config = dict(
    num_hidden_layers=11,
    hidden_size=96,
    num_attention_heads=3,
    num_key_value_heads=3,
    head_dim=32,
    intermediate_size=192,
    vocab_size=22039,
    hidden_act='swiglu',
    norm='rmsnorm',
    norm_place='pre',
    norm_eps=1e-05,
    positions='rope',
    rope_theta=10000.0,
    rope_fraction=0.75,
    qk_norm=False,
    attn_scale=0.177,
    bias='none',
    tie_word_embeddings=False,
    parallel_block=False,
    init='orth',
    init_std_qkv=0.05,
    init_std_o=0.05,
    init_std_up=0.05,
    init_std_down=0.0,
    optimizer='soap_variant',
    learning_rate=0.00394,
    beta1=0.95,
    beta2=0.95,
    weight_decay=0.072,
    lr_head=0.009,
    max_grad_norm=1.0,
    warmup_steps=200,
    schedule='wsd',
    decay_fraction=0.46,
    decay_shape='linear',
    final_lr_fraction=0.0,
    batch_tokens=32768,
    max_seq_len=256,
    doc_mask=False,
    train_tokens=173900000,
    max_steps=5308,
    dataset='wikipedia_en',
)
Each number is 500 + 40 x the weight over its row's rms, rounded and kept within 0 to 999. Layers, rows and columns count from 0. Numbers have three digits each. The size before them is the row's rms in percent of the matrix's.

# layer 2 MLP up, 192x96, rms 0.15, rows 101-129, columns 0-95
100:439446479467560522479493484544427531496466482479528496440445448524530498465430527456536423545555530565523439512563520577477549495517521521515559497437501546528428498502499495531542449486490443479528567477464545528456532547546481524457446529501533475531554467509495489560471526444404487479
095:492477509548483538472507477481463518464504422501473534480559536450497460450575601523449563491465555494551485490504495505516505516513447508500480503507499503525535467567493549516454531503569461497516501424538546473506536507482460506561534463519610598464461452548445465488431497522435531580
097:505490439507422526438499579428516510521448524547482498490426520514556522489501483484495492492479474515529426501475585439528414444506451488492436553499507493528550471505519575541546515468503516597464443478514548547432454442491477493464505481488557469504543491476454484505517463459586480449
101:479543548449532520528421586457508490532543456530495518458526497536508540460549403499479539461515521530472532472483513495486487443523460483455595499420427490470519533446493460473552477475552481545502466452499583518503553523445479555486467533452495459472494546464501419541511525466453477421
100:488472503430527519528536452480425455424539521492463507469456517485466534465523531503487540542471516519439425448457559471503425496432475488518474462454447414499565471461456476476516545508548512535473452488536522497527435512467455449579478473483398493505583495501493521508553552528466477451
108:499480537535536512450494476443527508455504523557479499507519453528501538433531460526476457499503574494544499482469503506534507453495483445491535531451484513467538484564456492476548541475558517530499472523526557506603497565520506567458489473483526601442472497577402531528543416556532559567
103:510489469484531543493517508454500568433522510414529503422464573514496528523509532541540527535554429499540537578514421486510501534548463487498509441504457558416476502464485503528518570541502564550548506478528469527472424569493478543485529461504542479463482468485429510570476483470559533437
109:582430486463391520550430598565534505499516489478524517512504511463493393553487498443471508481487543557535533519492536490463462496557432525470465468440497520563510541516462500493547499464461540451466516482541491513485485469473532507443490445441482485434458540545500573525493471457503452467
102:502439576493495474443499528508528499502509507462469441507509470483475481591516503495510474504504531547567482472452484510462538545494509436511569461459498544565459433509564513497542565623483545462519443511508449456518551522523573539407565545513478509479448531458528470538504501429470490470
079:532533484496473475505482547544627520478472540510519606473515468484556494472561463474502553492475473508513486511543398494456474525477486494517473481462469459453499524434466505543540515502445493492481521486539588484439488471451494536541499445592497524526546527487540431483524564484536520603
099:466500543504515464516509470462457511514568488590485456431472391468456472509573538573408513460491481503498481496518523525525494522535523504525454463470528474461441440491571540441470536557438517488491453498440520443439465526501469482489579492436468456494487528467518551509508432475520559468
101:592443485485538552598503430473489421520444525488545483519489480489507508563472539478473511525483479475512549569576494438475482495481461521554489422581500477497491495479444591473517454496423438516482476500516539518507449468494446551507487489435520491492586543462472467504454563507493515471
098:605510500525491445462455570425465497489443507530560459519478411585461509584580494577470474483434554485446509500481506520522554499514483468559469505473498484471503510527516487466480463474499478524491480486451538420448463500475579481446450516543502542480503476426495453473522520483528520444
104:460514465485585478543508455546497555525530486500530489490447547554492440525485524522512537547509510448516451514528466518566572529504544495496421540539515477424531527523489519501500608494482457401502400510493469503568497538542463536476424495467550488472449501481465485455569555506488473558
107:486541430422563537575499545421517543561551540498482469537544535479500505484524437501535440464425459505487492499558510530470528478482492460397461457458494464513544560515524478535504503495488518495531543416418487511490526526519515432533539472481491489505463460527601539517477427510453530517
102:531479554521472386409468544497533537446481511492515511578526538515497500470518508539457523536521476450541506527470568482570399523492521556486485485491516467464526543441442520557508515492495510521507550555447574459486533473545533563550537550474528456463479494537478562508522399519517518478
104:429468540498518437455514429498478497504506567509553454483558557494476557539455464487512491428488521482531420467506537497513478571475547467446388538506492527490484528499474489490510525447525496421462459500455531474497442532521481538446517443525522536478498455416491602506481473428512449461
106:487555467482542422486564493483477451530515438496552472533508591542447557496462480465564460440528503506474533464517503440458518553493492445493499503483520458548517537567448466488497450572494495494569583453490494528452577465450447434490525527477500450489502495484475493451463433549481554443
106:523514457487525539532541504494520489490484446597540516465520537523517489419506419525446512565481477526484472476552497556478533456464471544480441510530466546587529477537541412428544473512513495431574543512510543512518465488543482541502536477478450608532482482530476559456503568489509558510
089:523527507518526501523492470534485431489564457513497439513488581449469536503534529537562405433520546394485462551513515480496474475399474423500536524476547505438460504502538562538502523424487507549492499478491465458477454490524513518527536429531521493432526489439518546583473467537485487512
104:500506513489480549552489483548490554539548474511466566455510480457571401581508530514465541568500539547495456509523540478531535529520409523479514488562455482602529496541487502438539512506504504445525521455517491574476521479448500455508485504521577545492541502542442468580531565485517466447
098:538454508506507435530440451539448476496493503494549482497499516585523553509526469535497518544521522466441551489508463430453456426518491473506518468462499458502516499459578503483520514494428518498444421558456413534510440536504510408522474466494558448487545467524532441392523540528455490507
114:562516492419469432529485512487460534537500530508485473497511485565470546522475551539466467493544578487533504480501528553516480516587447484531514450507490447380484542455465471431576538546492537465523464447509541566518516494475523572489536461464477439436514507530542469590495482494513550472
089:480468533543486540426484432477556529496507495480529512538506509442485483535521480459488493455553507442532522482455440518499531495487477483491441474533552548510476568478550514455469519470546543444472549501438426493430494437564602500454539497511514479509506490456508561538441519476422623509
098:459521485511487474520442575426475557503536466425502468440503496459483499469509463428476464515531556566466509509450519408528548496519435443468522546454515512503449533546487528535501499467493503569598499534522525525470466610527557536558514502491480490420532497483484527544559497528445474479
093:482598490550434458530459545559484540510508523564512405498522500449503540473516476518458428483497532533547473405569443491535461513470493483539463543469506544550519535509489515433509533542539450534445532500476494475491527556452466488545459546553576558476479438487575486482533535539493495529
104:435421447465583495554486464567532568510496513549593476549504594449473535582488557458550500513466483468516518529567507489499533494465544534474451548497427523535520562523532492528473542498430466513533515493479479524488507501501505468440543434557509501554545491491547468540483557504545506515
098:536472581483539412515513443451498485521447512532546473539525540453496521543426527502412520504470535452440507493495506504519490531484551437508466485501521522566493483463479565546482506511552506508531539551477535492471520499547392485496544445515458477493487373523393480464498484553501535482
098:485502604564472506490446429421416471479489501575468487521540575516446492541529511522452530497527435495482514558533442504529491460466509492488500497464533430528481515489482550469500433467472514524439565527479435484430448512581506496473553442463496510517532505547481453545485441493549542534